config = dict(
    head_dim=64,
    init='normal',
    beta1=0.95,
    beta2=0.98,
    warmup_steps=200,
    schedule='wsd',
)
Each number is 128 + 32 x the weight over its row's rms, rounded and kept within 0 to 255. Layers, rows and columns count from 0. The size above them is the row's rms in percent of the matrix's.

# layer 12 MLP up, 640x160, rms 0.247, rows 401-420, columns 80-159
size [ 96 108 127  90  86 101 130 105 108 108  91 103 103 105 103  91 103  99 101  99]
[[129  78 196 117 132 126 192 168 145 151  98 168 149  98 116 162 121 148 124  92 105 133 128  69 114 147 134  78 142  63 202  98  70 134 125 180 109  96 182 145 141 151 144 149  44 134  69 103 156 107 153 147 102 146 143 103  92 104  96 130 147  98  79 165  69 131 175 173 135 153  71 146  82 120 153 137 145 180  50 111]
 [111  62  88 111 140 138 141  79  96 105  48 104 171  95  92 125 162 120  65 175 135 123 138 154 140 110 116 104 135 139 160 133 144 170 117 188 140 126  74 198 182 140 123 116  59 166 140  82  98 125 112 119  95 130 107 134 191  92 166 138 102 138 128 134 101  89  91 153 109  91  58  92 163 150 147 142 135 206 157 126]
 [138 181  62 100 145 114 143  81 117  95 104 144  88 147 115 118 126 139 147  85 146 120 134  90 165 136 132  81 144 169 148 125 119 118 133  91  99  68  78 144 128 166 177  94  85 120 160 111  86 116 154 126  87 163 170 177 111 157 121 109  96 135 135 118 141  62 129 138 131 149 113 140 150 137 139 151 109  75 134 129]
 [102 104 127 147 124 104 172 155 179 155  98 184 171 137 100  93 154 147 122 137 158 126 211 135  89 121 131 132 119 126 111 109 117  82 118 124 147 108 128 194  69 144 105 146 112 171  37  97 141 143 195 155 134 166 129  96  50 135  92 135  98  93 141 140 185 126 141 124 180 106 144  79 150 112 113 184  78 140 142 191]
 [147  76 133 100 108 104 116 177 110 137 114 123 132 101 184  97 151 229 112 177 163 124  82 118  96 127 130 129 138 131  90  98 154  83 159 101 121 154 135 100 163 156 132 158 110 145 106 121 173 124 116  89 107 131  94 127 120  71 141  72 147 167 174 112 173 132 128 139 129 107 148 197  69 152 142  88 124 103 142  90]
 [107 187  94  88  90  78 139 148  87 115 145  98 109 159 178 141 147 144 177  94 106 143 107  78 127 153 143  92 123 109 115 193 152 107  99 167 132 142 128 191 141 119 137 162 107 111  98 133 107 145 100 197 120 128 131  98  95 100 111 123 149 117  67 138 156 133 153  98  80 131 125 148 125 108 123 165 121 165 224  77]
 [155  36 126 123 134 168 154 128 134 161 100 108 164 166 172 110 157  98 190 137 106 117 102 192 143 150 101 119 133  65  62 125 106 126 141 127 105 137 136 112 133  81 124 121 166  52 109 105 154  49  97  76  97  96 108 172 184 124 150 147 149  81 160 135 123  72 133  94  61 111 113 143  88  75 168 113 142 118 161 169]
 [120 157 106  98 166 124 134 122 190 114 173 104 143 129 130 105  84  76 195 192 136 175 134 151 125 189 153 109 162 144 114 100 163 156 133  25 165 103  75 160 201 152  85 142 133 179 137 103 107 110 134 173 147 150 143 118 105 179  76 109 134 120 160 117 137 135  96 128 180 102 125  40 167 127 122  89  95  56 136 157]
 [117 146 104 163 147 144  93  83 145  81 153 125 177  84  54 176 120 102 101 170 158 108  79 158 163 183 125 116 141 191 128 121 107 155 120 112 129 148 146 131  90 148  62 143 147 124 169  91 109 184 185 108 146 141 173 151 115 149 145 101 103 131 118 166 117  84 131 112 127 103 141  93 139  96 122  94 162 140 146 140]
 [120 132 132 105 159 111  96  85 122 125  92 130 102 149 119  89 148 139 116  95 150 154 176 100 142 136 113  77 154 133 166 107 110 142 143 135 104 149 170 139 116 125 225 115  97 108 130 150 176 187 126 117 123 133 126 170 135  43 128 131  74 116 146  96 180 111 116 128 181  96 116 114 123 139  96 163 104 143  83  82]
 [159  67 131 115 150 107 185 153 103 144 172 122  71 130 103 137  96 133 120  46  79  83 100 131 122 115 181 155 116  89 186 119 145 101 117 105 154 121  90 123 154 186 169 179 170  87 168 162 127 132 130 109 125 155 125 135 110 170 202 174 170 144 129 112 144 126 147  95 117 104 131  93 172 113 126  99 150 114 148 119]
 [ 96 128 154 166 133 136  99 100 143 104 153 172 125  80 115 106 166 118 154 101 189 136  72 183 117 119 162  93  84 135 117 130 175 137  87 115  96 115 121 146  56 168 124 129  99  95  82 181 119 138 134 162 119 143  84 135 118 107 141 140  91 210 130 167 111 209 148 162 110 127 112 178  96 124 100 163 149 144 146  84]
 [126 142 145 153 171  87  91 114  92  87 134  17 162 121 129 171 118 151 151 121  95 173 149 159 164 112 127  99 141  91 150 119  85 153 158 133 157 135 137 117 116 129 146 115 120 118 139 137 151 177 134  97 127 201 131 108  57 130  98 110 108 104 149 162 167 108  99  74 169 134  66 139 139 149 136  90 132 137 129 151]
 [120 126 148 149  87 119 140 113 132  87 110 112 159  89 105  97 117  85 113 138 152  93 159 105  97 142 137 139 138 133 118 149 135 126 182 111 153 172 127 169 122 163 175 138 173 145  97 192  72 122 185 180 132 165 122  93 179 136 135 140 188 146 142 138 137 118 122 102 156 161  47 135 221 160 137  35 180 141 149 146]
 [135 172 117 100 162 162 173  63 116 115 120 133  94  48 116 179 169 118 140 110 130 122  88  76 113 132 135 121 102 115 130 117  82  55 126 185  98 177 142 182  97 159 156 174 134 214 109 115  85 117 150 114 163 139 102  78 108 146 142 135 172 138 103 143 119 188 138 134 155 102  96  86 143 130 122  98  98 194 105 137]
 [107  99 131 158 125 137 156 115 134 105  61 106 117 159 136 127 134 151 133 131 173 167 163 128  28  59 127 111 160 155 145 129 120 233 137  62 116 164  79  78  80 135 133 182 166 115 111 107 116 118 143 163 121 148 113 149 102 157 138  90 121 143 121  83 139 116  75 116 189  92 121 143  87  89 169  94  99  99 198 121]
 [ 98 142 189 149  91 102 178 105 110 110 136  78 127 113  83  80 140 128  88  74 124 160 132 117  83 136  68 158 166 141  41 116 136 130 210 108  82 127 158 154  92 141 135 119 160 155 144 143 144 193 107 138 175 122 116 124 149  89 144 121 147 189 113 134 134 108 107 105 143 178 149 125  88 156  87 113 125 135 180 163]
 [ 97 128 141  94 156 172 169  94 168 113 144 101 126 128  57  77  84 133  92 104 135 104 110 136 172 154  90 110 128 113  87  96  88 155 211 109 188 131 133 157 142 109 123  91 122 146  64 130 105 179 170 134  62 148 135 134 149 123 134 112 131 100 147 135 165 132  97 105  99 163 167 147 111 148 143 165 167 151 123 151]
 [166  92 121 116 183 145 140 129 152  85 163 101 157 124 153 144 147 216 162  62  85 117 123 133 137 127  88 100 117 120 133 109 112 105  95 147 103  76 146 183  96 116 132 154 218 125 121 160 135 155 206 136 139 145 166 158 119 138 126  66 109 129 126 118  98 173 133 119  68  97  72 126 143 170 116 106  91 103 109 125]
 [154 119 112 120 169 163 134 128 120  83 116 144 147  94 112 114 133  89 136 114 140 133  87  94 179 118 176 111  74 128  99 159 112 102 101 138  20 110  80 161 123 165 116 185  75 162 144 106 101 117 118  78 171  98  99 134 145 120 149 157 141  73 168 105 152 113 148 107 100 119 143 129 147 138 101 139 124 149 150 145]]
# layer 12 MLP down (transposed), 640x160, rms 0.26, rows 401-420, columns 80-159
size [107 109 130  94  87  95  88 113  98 104  87  95 109  98 103 105  98  98  98  93]
[[110 147 111 106 141 133 108 141 166 147 133 161  90 134 107 136 101  85 136 156 115 122  76  75 115 181 127  81 156 155 203 125 152 142 179 140 153 168 187 103 116 117 119 111 195 133 159 113 187 128 131 146 111 120 157  89 136 159 136 144 108 202  63 150 127 108 145  73 134  91 126 145 147 117 149 148 122 137 113 130]
 [ 83 187 122  74 117  94 132 117 103 113 168 126  74 157 131 111 121 108 149 181 140 149 144 143 143 144 152 130 188 140 163 120 119 125 230  89 141 116 102 153  80  93 129 134 103 177 171  98  63 126 134 146 113 118 136 157  99 119  52 154 148 148  82 156 108  79 154 197  91 164 176 210 152 148 110 163 142 149 170 126]
 [ 78 102 141 162  98 120 128 177 134 133  64 104 142 112 119 159 119 116 135 123 137 113 116  58  92 116 153 129  99  54 166  98 159 152 166 113 181 101 128 105 108 161  90 130 122  44 178 161 126 103 125 141 145  99 147 108 155 114 162 123 109  69  97 156 175 154 126 155 115 142 170 123 144 148 106 107 142 153 130 137]
 [134 178 131 163 140 109 154  78  85 160 150 145  97 120 119  66  75 176 122 145 162 164  96 134 103 125 129 117 132 113  96 117 106 111 168 179 130 134 101 147 120 174 160 128 138 204 167 144 145 135 105 164 171 117 144 151  91 128 124 144 177 118 134 138 130  95 122 109 152 137 108 104  80  87 141 200  97 146 138  94]
 [142 149  63 104  84  95 111 157 152 144 145 111 134  81 118 188 181  77 114 127 112 121 131 125 114  67  97 143 135 114 139 185 102 101 105 165 151 167 123 129  72 124 133 168  96 157 168 110 137 107 131  94  97 131 126 172 150 114  87  91 155  69  88 110 143 170 153  99 164 152 121  94 202 164 121 212 136 113 118 126]
 [ 89 161 127  81 134 149 159 153 105 146 177 171 100 127 187 138 132 134 144 108  73 150 190 138  89 106 111 103 184 140 151 141 115 141 137  64 144 158 150 125 111 117  56 110 148 141  94 154  99  95 130 102 121 128 106 101  94 162  97 108  93 128 171 153  76 114 126 152 149 122 180  90 175 138  82 146 172 170 130 148]
 [128  69 110 101 129 168 106 105 154 157 143 151 150 189 148 149 167 115 165 163 146 118  98 171  72 148 126 151 139 130  47 125  59 174 160 133  74 186 156 128 181 138 130 142  95 164 134 157 172 137  99 137 100 159  71 117 128 141 152 152 198 117 195 118 135  93 136 118 111 184 133 158 127  92 181 153 115  92 160 149]
 [170 126 211 144 211 154 127 132 143 162 111  81 178 169  87 109 107  87 131 142  87  72 137  90 157 174 123 168 106 134 127  78 160 111 114 104 145  83 127 119 143 183 193 108 148 169 124 129 126 116  91 129 121 130 132  78 155 153  20 106 139 108  79 105 117  53 115 150  91 162 156 211 138 123 147 129  87 155 117 141]
 [137 109  48 115 117  69 140 106 120 122 159 101 168 121 103 132 157 150 136  99 130 127  94 118  83  92 180 127 163 141 118 125  96 140 101 125 124 143 110 121 120 133  91 148  77 137 126 111 146 107 182 144 136 131 110 144 110 124  85  84 192 105 119 104  89 162 174 155 132 147  98 110 190 153 130 123 198 177  76 129]
 [140 126 150 116  93 101 124 149 152 125 142 107 138  79 144 178 141  53 139 144 118 121 171 118 166  94 133  86 130 109  88 103  68 149 130 103  72 150 101 112 116  71 188 145 188 108 177 162 126 117 178 145 140 121 115  85 115 114 120 100 126 113 145 166 130 160 135 127 172 176 128 136 120 118 165 151 123 227 121 152]
 [141 113 127 178 149 151 114  99 168  87 114 137  84  57 128 126 121 142 132 122 167 158 124 145 145 116 106 121  89 113 102 148  54 116 112 191  77 117 136 141 109  63 142  92 187 148 129 124 148 160 122  70 121 133 151 120 126  51 148 174 158 187 119 146  62 153 137 138 185 120  95  79 113 155 100 167  86 138 120  99]
 [161 123  99 150 169 106 156  93 124 147 101 140 109 179 120  63 124 145 118 149 102 190 157  84 144  79 152 124 195  99 158 131 138 145 208 147 157 155 157 165 166 102 106  93 126 116 196 138 114 169 151 137 135 155 192 144 123 104 152 126 173  76 127 144 200  89 127 107 152 114 184  91 102 172 113 136 131  94 116 185]
 [ 98  97 146 206 113  97 140 145 163  96  87 118 138 110 159 150 132 175 138 154 138 128  95 124 111 136 170 136 136  99 138 112 161  70 145 146 133 132 137 110 115 181 114 137 136 110 157 157 156 127 100 176 160 181  84 127  65 106 202  70  95 130  96 153 117 161 145 105  80 108  61 103  63 167 114 161  37  77 134 106]
 [ 99  79  82  82  44 136 134 149 142 141  56 136 114 128 134 165 135 140 115 140  89 134 137 103 176 114 104 118 202 105 109 119 103 158  91 112 165  96 183 142 181  88 205 142 129 205 120 133 140 142 145  84 126 129 107 144  98  89 144 138 123 165 145 132 124 176  94 190 175 143 149 153  89  84  92  99 132 158 132  99]
 [136 123  94 119 136 135 125 173  69 114  93 104 149 143 149  75 169 108 143 103 140  92 174 173 134  79 146 166  80 107 129 174  48 156 154 102 138 144  94 136 150 172 137 185  60 179 118  79  79 127 183 178 122 121 152 164  89 120 162 196 131 153 127 147 122 157 143  98  58 132 105 101 110  67 148 153  82  68 151 129]
 [221 128 133 154 102 119 111  96 137 148 132 156  48 108 141 137 152 147  94  94 129 141 140 153 136 142  97 140 110 117 108 176 123  29 127  62 154 159 187 153 112  67 130 133 164 132 103 167  99 129 119 177 170  96  38 115 171 138 150  80 102 136 137 106 122 118 110 111 121 162 161 159  94 177 195 174 174 128 119  91]
 [111 118  71 144 121 109 142 117 142 120 136  73  85  97 139 135  83 151 144  94 168 133 165 114 138 115 103 167 143 111 150 131 155  65 149 172 125 129 104 102 138  96 144 186 142 123 108 154 123 165 149 124  96 105 180 167 156 152 108 102 116  89 114 167 116 154 125 156  47 155 121  70  82  47  89  84 123 180 121 115]
 [162 188 157 135 143 178 192  88 102 160 110 139 115 104 165 149  89 149 104 132 195 182 180 143 150  99 108  87 124 190 146 142 112 170 121 116 109 171 146  97 148 128 139 156 122 127 197 117 115 146 132 198  63 128 175 123 116 149  81 170  98 122 128 155 180 101  52 108 120 139 143 109 112 116 167  70 109 106 197 119]
 [141 155  63  82 152 136  89 161 174 135 152 148 160 140 169 131 142  66 147 104 163 151 131 170 113 167 156 180 140 129 119 112 122  81  69 148 111 110 120 139 182 140  82 121 151 123 148 109 131 174  76  89 109 148 212  70  95 148 117 102 106 155 107 126 173 158 150 139 109  95  97 119  90 102 101 138  92 121 102  81]
 [116 132  98 142 120 141  80 144 137 157 119  79 148 122 124 104  88  94 148 163 126  88 133 134  61 130  64  55 132 138 111  92 136 186 163 169 194 145 114 124  92 143 138  93 144  75  81 150 140 107  89 121 116 132 166 148  96 157  88 143 151 165  97 123 121 137 173 165 149 178 115 160 129 149 182 127 100 132 116 161]]